config.yaml
n_layer: 13
n_kv_head: 3
vocab_size: 8192
init_std_qkv: 0.0358
init_std_up: 0.0513
optimizer: "soap_variant"
warmup_steps: 200
seq_len: 1024
steps: 3609
dataset: "wikipedia_en"
Each number is 200 + 30 x the weight over its row's rms, rounded and kept within 0 to 999. Layers, rows and columns count from 0. The size before them is the row's rms in percent of the matrix's.

# layer 6 attention output, 256x384, rms 0.0446, rows 0-50, columns 64-127
101,184,210,255,213,232,225,189,207,212,216,177,166,201,177,197,239,241,209,184,203,169,209,178,232,149,189,209,193,182,243,198,166,183,235,216,198,170,147,236,227,209,226,199,196,224,246,230,204,164,228,198,192,219,155,212,201,175,204,209,261,162,275,184,176
099,225,210,213,137,249,204,155,233,186,181,173,157,205,250,208,198,197,182,209,199,181,168,233,198,305,168,144,207,155,216,233,195,231,238,228,187,193,190,234,214,176,178,194,178,165,172,278,208,224,229,173,180,152,204,209,184,238,188,192,230,196,196,200,158
100,257,229,181,226,201,205,177,250,252,153,184,201,191,205,196,215,141,225,204,194,197,199,187,261,267,194,205,205,160,186,220,229,216,197,203,167,185,167,182,212,204,232,210,206,192,249,198,163,208,185,191,190,223,219,194,208,162,175,202,204,181,231,226,202
100,228,259,193,177,187,213,186,184,186,222,230,196,128,163,280,235,259,225,197,186,174,166,190,249,257,233,131,188,146,235,183,223,192,189,183,243,246,202,224,211,235,232,187,235,236,173,169,237,172,225,218,208,171,243,246,210,190,201,252,195,168,213,191,207
091,222,196,243,201,196,210,180,170,229,169,211,226,177,187,183,164,219,197,200,169,267,164,186,194,214,211,223,196,170,224,167,123,182,174,218,154,217,186,194,217,243,261,255,178,203,183,254,224,226,195,154,231,196,196,215,251,194,180,254,196,225,177,194,189
098,213,292,187,221,225,195,190,209,205,166,189,119,181,214,220,224,202,234,178,205,238,173,210,172,224,229,196,251,214,175,263,218,198,189,224,174,195,250,235,219,177,241,219,162,186,207,224,140,212,193,185,210,166,189,169,222,193,183,183,171,217,209,215,167
095,182,215,229,201,218,217,199,182,213,240,206,236,214,205,179,254,192,184,188,155,167,212,165,205,225,220,227,167,183,204,188,282,146,259,214,218,262,197,256,193,126,233,198,180,198,205,272,199,186,158,234,253,211,195,219,168,234,222,193,200,218,214,136,195
102,184,235,206,234,178,165,194,203,234,163,183,175,192,227,225,199,181,242,248,180,208,209,219,185,254,236,234,222,192,233,175,194,141,167,170,185,148,173,203,174,211,197,228,191,164,205,270,220,180,191,185,182,223,200,236,212,229,198,233,175,182,175,164,223
095,212,220,224,151,187,182,176,211,209,217,195,218,185,213,228,151,207,153,189,199,213,217,166,185,164,201,217,240,240,274,163,268,128,222,209,200,219,192,177,204,210,232,214,164,175,215,215,175,192,219,195,229,218,181,190,226,190,218,179,177,198,243,186,197
099,205,214,157,237,221,214,235,168,207,161,195,139,241,176,192,212,158,205,235,213,203,210,238,228,215,175,227,206,209,238,185,191,148,242,197,171,231,209,161,218,203,213,191,181,225,203,243,197,195,186,197,177,176,247,196,229,153,210,191,169,228,204,189,182
098,204,150,197,176,208,232,220,125,223,213,192,197,201,250,201,236,235,219,177,241,193,170,186,182,233,239,211,221,180,276,233,155,218,219,188,222,198,208,181,181,185,206,183,245,233,208,239,172,266,163,160,223,211,208,204,155,181,182,153,152,218,218,157,222
096,193,249,235,188,157,187,129,173,227,150,275,128,193,236,150,212,219,160,213,252,205,232,262,264,231,206,187,219,178,175,206,189,220,199,254,190,185,252,221,179,225,231,212,251,200,213,215,190,219,140,171,215,200,200,185,177,161,161,199,204,213,250,194,166
100,241,220,229,196,182,169,185,175,162,210,168,139,204,198,213,179,184,179,151,183,208,227,211,192,124,227,206,251,209,139,210,165,210,224,150,180,190,223,224,221,187,160,257,205,207,219,150,246,140,181,194,221,221,221,215,169,206,120,194,183,192,219,212,205
089,172,224,219,205,199,188,185,241,188,167,137,133,227,223,213,224,197,215,179,190,204,250,247,215,188,198,176,215,194,214,214,140,220,231,192,178,181,200,178,190,226,213,197,165,210,163,239,199,165,193,149,154,204,224,211,146,226,201,206,172,215,208,207,132
100,188,209,211,182,152,210,234,210,185,203,179,226,172,190,187,169,170,228,197,191,214,226,198,211,226,189,226,207,122,174,198,235,197,149,217,224,233,205,179,185,241,134,157,162,179,179,187,211,164,201,212,212,197,205,218,212,183,205,213,172,174,132,160,191
100,161,209,200,186,236,172,250,225,234,172,176,220,180,223,125,194,233,164,304,207,182,171,210,212,218,207,213,168,189,139,168,195,199,232,207,185,220,181,230,152,196,177,243,227,196,225,214,187,151,194,194,211,197,213,188,193,210,189,268,187,211,181,198,162
100,182,153,210,238,206,222,210,181,201,198,252,201,209,195,219,230,216,162,178,244,203,233,192,141,183,233,185,174,191,182,245,224,206,235,238,231,209,170,164,209,177,198,253,126,239,199,192,211,175,256,195,198,223,148,227,170,223,197,230,212,190,145,190,221
104,182,205,220,224,222,149,236,185,208,225,198,150,186,142,206,176,209,244,207,201,225,148,218,198,215,232,210,187,213,218,162,139,138,143,192,175,155,204,230,256,212,206,173,201,141,161,155,178,236,244,190,228,193,227,198,176,236,152,182,248,162,264,201,205
101,173,230,217,194,181,241,180,199,164,174,183,166,244,184,223,203,239,228,232,222,225,220,203,246,218,164,153,172,182,200,233,163,212,211,177,218,256,172,228,164,190,190,192,244,206,206,170,211,177,159,165,205,201,142,206,240,231,131,206,185,200,176,177,172
095,194,210,208,157,179,252,188,247,201,199,179,187,219,215,139,165,156,191,204,178,181,181,181,190,195,230,231,186,220,175,187,207,206,211,178,281,208,221,204,221,136,194,251,225,275,251,251,157,216,181,213,239,188,196,214,237,177,202,193,231,186,253,229,190
097,242,212,236,200,131,166,209,171,209,208,188,221,162,238,171,179,242,240,246,181,213,266,169,185,225,229,287,240,203,208,175,153,222,179,192,228,167,195,188,216,209,219,232,249,177,181,231,191,198,169,154,223,201,247,155,193,183,254,229,194,169,159,203,164
096,191,196,194,203,185,206,198,189,213,190,182,227,224,111,191,202,174,165,197,205,214,227,204,258,253,229,202,245,184,192,203,214,181,182,172,186,205,115,293,205,222,235,168,216,210,220,223,217,235,228,240,197,178,269,205,207,179,160,206,199,198,231,222,216
099,197,190,229,149,186,173,166,198,193,179,152,170,266,183,174,195,205,193,176,178,215,184,158,182,162,237,227,167,242,157,148,173,182,186,229,216,238,258,211,176,236,215,200,129,192,187,179,187,239,147,224,157,209,201,152,182,219,238,230,253,198,218,177,149
094,208,178,144,218,152,158,238,211,207,195,294,198,179,219,179,217,200,226,173,187,225,157,183,216,203,224,153,132,209,243,173,248,210,170,153,201,161,151,187,206,178,171,171,181,207,190,225,216,198,185,144,216,203,244,186,192,225,133,205,185,178,227,195,191
089,155,219,271,163,210,158,186,168,255,253,230,161,199,227,192,184,161,202,194,183,223,197,206,200,246,219,221,178,282,188,194,187,194,187,215,150,203,201,188,228,203,195,204,155,197,206,164,154,177,218,179,176,215,187,166,180,142,180,184,228,179,179,229,258
098,194,213,212,193,219,192,205,200,218,196,176,215,100,221,179,223,211,215,203,246,233,207,173,227,208,220,192,168,142,141,160,250,213,168,183,279,168,173,181,188,245,175,206,236,176,241,205,164,160,241,166,214,176,194,158,143,195,207,184,190,225,208,225,203
092,166,182,178,236,189,212,166,174,209,206,183,156,223,235,188,180,205,142,228,193,219,237,221,245,227,245,139,168,196,201,246,216,217,203,221,183,184,244,213,193,207,195,201,233,206,239,246,243,168,195,222,265,186,148,140,221,222,207,189,201,197,234,226,207
097,210,237,200,183,146,147,165,234,201,210,200,179,230,226,197,181,212,167,185,180,230,264,211,203,197,239,185,142,206,211,211,202,191,224,226,186,208,202,243,230,160,214,202,206,146,224,207,206,181,175,121,161,189,202,234,207,188,252,157,212,185,158,227,215
092,195,174,167,199,186,217,243,233,187,238,187,179,209,184,193,223,244,210,154,145,232,180,187,199,254,242,160,236,221,178,221,179,158,211,176,251,181,257,224,212,197,172,237,179,168,176,143,189,186,175,224,190,151,164,151,189,176,191,172,186,191,228,199,223
114,198,208,196,193,224,239,206,223,215,164,179,189,181,191,194,176,201,154,214,170,233,238,180,218,210,191,214,214,196,192,172,245,186,234,178,145,207,160,276,206,194,242,190,196,197,224,202,209,190,179,254,186,197,187,180,197,170,170,179,181,183,206,172,181
109,173,172,248,224,210,198,200,216,195,178,215,228,206,197,147,193,193,230,177,221,159,222,207,221,200,189,200,241,166,219,174,176,162,135,160,241,157,214,212,187,229,241,187,230,184,172,231,170,202,230,237,216,194,194,218,201,241,244,214,165,208,180,230,206
096,224,267,162,202,202,189,258,154,158,202,185,183,165,204,191,172,165,212,227,180,158,182,172,180,224,175,233,222,225,177,218,245,242,231,189,190,209,132,191,218,236,234,236,211,199,176,174,189,193,178,210,180,192,167,217,222,140,192,214,256,188,146,226,178
104,137,144,237,199,174,204,213,182,246,229,149,220,175,197,167,200,222,234,172,178,157,238,202,172,243,193,188,186,184,158,217,200,209,217,192,213,195,168,191,189,185,223,209,160,179,169,175,166,217,210,266,231,249,232,225,244,135,210,222,198,181,210,207,151
100,169,220,175,199,179,192,154,198,166,176,210,197,174,192,134,193,212,189,189,240,228,182,176,200,157,273,204,219,217,198,166,181,178,139,184,212,254,214,208,251,237,178,192,192,197,170,253,218,235,195,253,202,259,217,188,246,192,190,231,268,195,191,164,179
099,223,172,152,181,186,190,268,184,217,191,173,256,158,197,273,248,226,248,202,238,257,182,149,186,248,237,171,156,166,230,172,168,179,192,149,190,218,194,185,204,230,216,225,241,165,180,153,227,202,172,255,225,197,214,184,184,228,204,220,223,145,172,174,179
096,189,212,210,186,197,200,219,232,133,190,221,166,177,153,187,199,196,223,192,189,225,209,203,171,200,193,218,270,199,199,233,171,154,220,260,184,198,183,182,188,230,212,228,192,179,176,203,166,203,177,192,197,139,150,226,169,173,224,226,185,244,221,231,223
100,211,193,179,232,190,235,211,185,207,218,149,241,149,234,204,187,285,206,184,230,167,262,187,219,166,209,172,213,167,214,183,167,178,195,161,258,155,223,185,187,193,203,227,211,264,142,245,229,224,214,166,242,216,150,190,227,232,184,243,198,211,228,206,213
105,202,161,152,208,168,235,193,189,220,189,205,181,258,184,196,155,197,201,203,231,182,210,224,222,206,179,140,241,251,153,197,221,211,205,196,176,227,192,229,208,187,178,195,187,203,231,159,257,236,185,299,206,224,262,154,204,186,188,173,199,182,219,243,199
104,187,239,204,153,177,233,180,205,205,163,207,268,275,142,256,176,175,193,213,174,225,162,168,243,208,214,193,221,246,193,191,171,211,161,220,234,202,157,209,203,182,233,200,168,187,226,136,186,175,154,216,219,257,198,220,221,213,178,167,237,221,178,179,222
105,179,169,209,207,158,207,230,217,227,203,195,238,188,219,178,243,218,193,175,247,188,173,213,207,171,273,174,235,200,199,205,214,169,195,138,239,187,182,190,176,159,179,182,245,234,157,118,224,157,210,194,233,187,232,156,186,224,214,210,229,207,268,173,189
096,179,254,199,208,198,183,167,182,153,229,143,264,147,206,207,192,172,122,234,212,192,210,195,153,140,211,188,183,221,212,210,218,169,194,181,188,205,202,221,188,201,224,171,219,168,230,146,187,137,224,196,199,149,190,221,242,154,237,181,236,219,217,187,240
099,185,236,188,196,237,232,207,242,234,189,173,168,191,162,208,215,187,173,178,202,202,269,233,204,167,244,154,237,212,261,228,190,197,256,154,212,203,190,178,167,189,177,188,141,187,182,212,154,178,235,215,162,219,197,241,173,205,191,201,207,188,182,237,212
104,230,199,184,210,197,213,176,168,211,227,245,162,241,198,230,191,238,197,172,190,184,179,178,215,197,197,189,189,194,211,216,234,202,243,209,191,215,204,185,138,209,224,171,219,209,204,156,176,139,169,190,166,221,153,265,209,255,185,132,194,209,221,177,211
101,140,199,217,202,252,164,241,180,209,217,205,229,223,234,191,182,188,181,223,197,226,225,199,162,182,187,178,152,231,226,176,172,165,194,226,181,161,198,213,215,138,222,182,192,195,273,177,187,181,169,208,188,177,218,231,185,215,248,174,215,153,198,205,240
098,206,233,165,216,212,195,177,168,242,200,218,167,220,198,262,136,167,188,196,222,191,187,194,203,206,202,191,186,215,179,131,202,204,171,229,144,203,119,219,165,180,166,176,214,219,226,214,147,227,149,205,226,188,208,133,226,145,242,166,199,238,140,209,223
103,187,170,149,210,221,233,193,291,196,216,227,231,166,151,185,119,158,199,153,228,240,168,184,200,220,228,227,204,227,225,197,202,213,140,217,236,234,216,199,245,188,175,197,227,195,221,159,244,189,227,210,164,183,233,214,186,206,249,204,173,229,167,211,202
094,191,200,179,259,231,260,183,215,246,175,194,200,185,177,252,220,187,159,173,195,213,216,190,198,268,196,219,141,206,142,214,170,208,207,234,190,189,253,197,229,226,252,291,216,233,238,208,253,244,152,203,245,197,243,175,185,215,147,214,168,169,206,159,194
100,193,176,225,203,223,195,245,177,209,198,203,253,170,245,180,226,151,214,173,225,173,174,188,223,197,207,211,187,190,207,182,220,177,234,189,222,217,211,199,232,254,182,190,187,183,212,221,268,234,202,187,219,261,178,164,196,182,166,214,220,130,205,139,270
099,211,217,162,228,195,209,203,243,190,175,238,207,245,152,211,220,190,211,180,183,215,157,187,244,171,199,193,243,217,228,237,165,130,163,141,228,163,188,189,205,188,197,234,227,191,180,189,215,190,222,145,265,206,227,146,214,180,194,158,225,196,251,249,234
090,191,205,250,171,212,192,162,247,220,227,214,196,170,195,223,162,206,170,194,200,160,224,196,233,221,251,144,136,191,196,191,168,104,146,201,165,229,207,183,188,232,237,185,160,170,252,199,166,225,176,165,210,219,177,205,198,194,171,215,203,163,234,178,223
096,228,214,199,185,206,192,229,231,232,129,185,190,239,199,234,239,204,219,248,247,217,246,146,209,195,234,216,200,168,232,126,146,212,210,174,207,158,187,193,167,180,193,193,158,219,173,176,196,159,197,241,175,187,192,153,109,128,199,190,137,220,184,164,193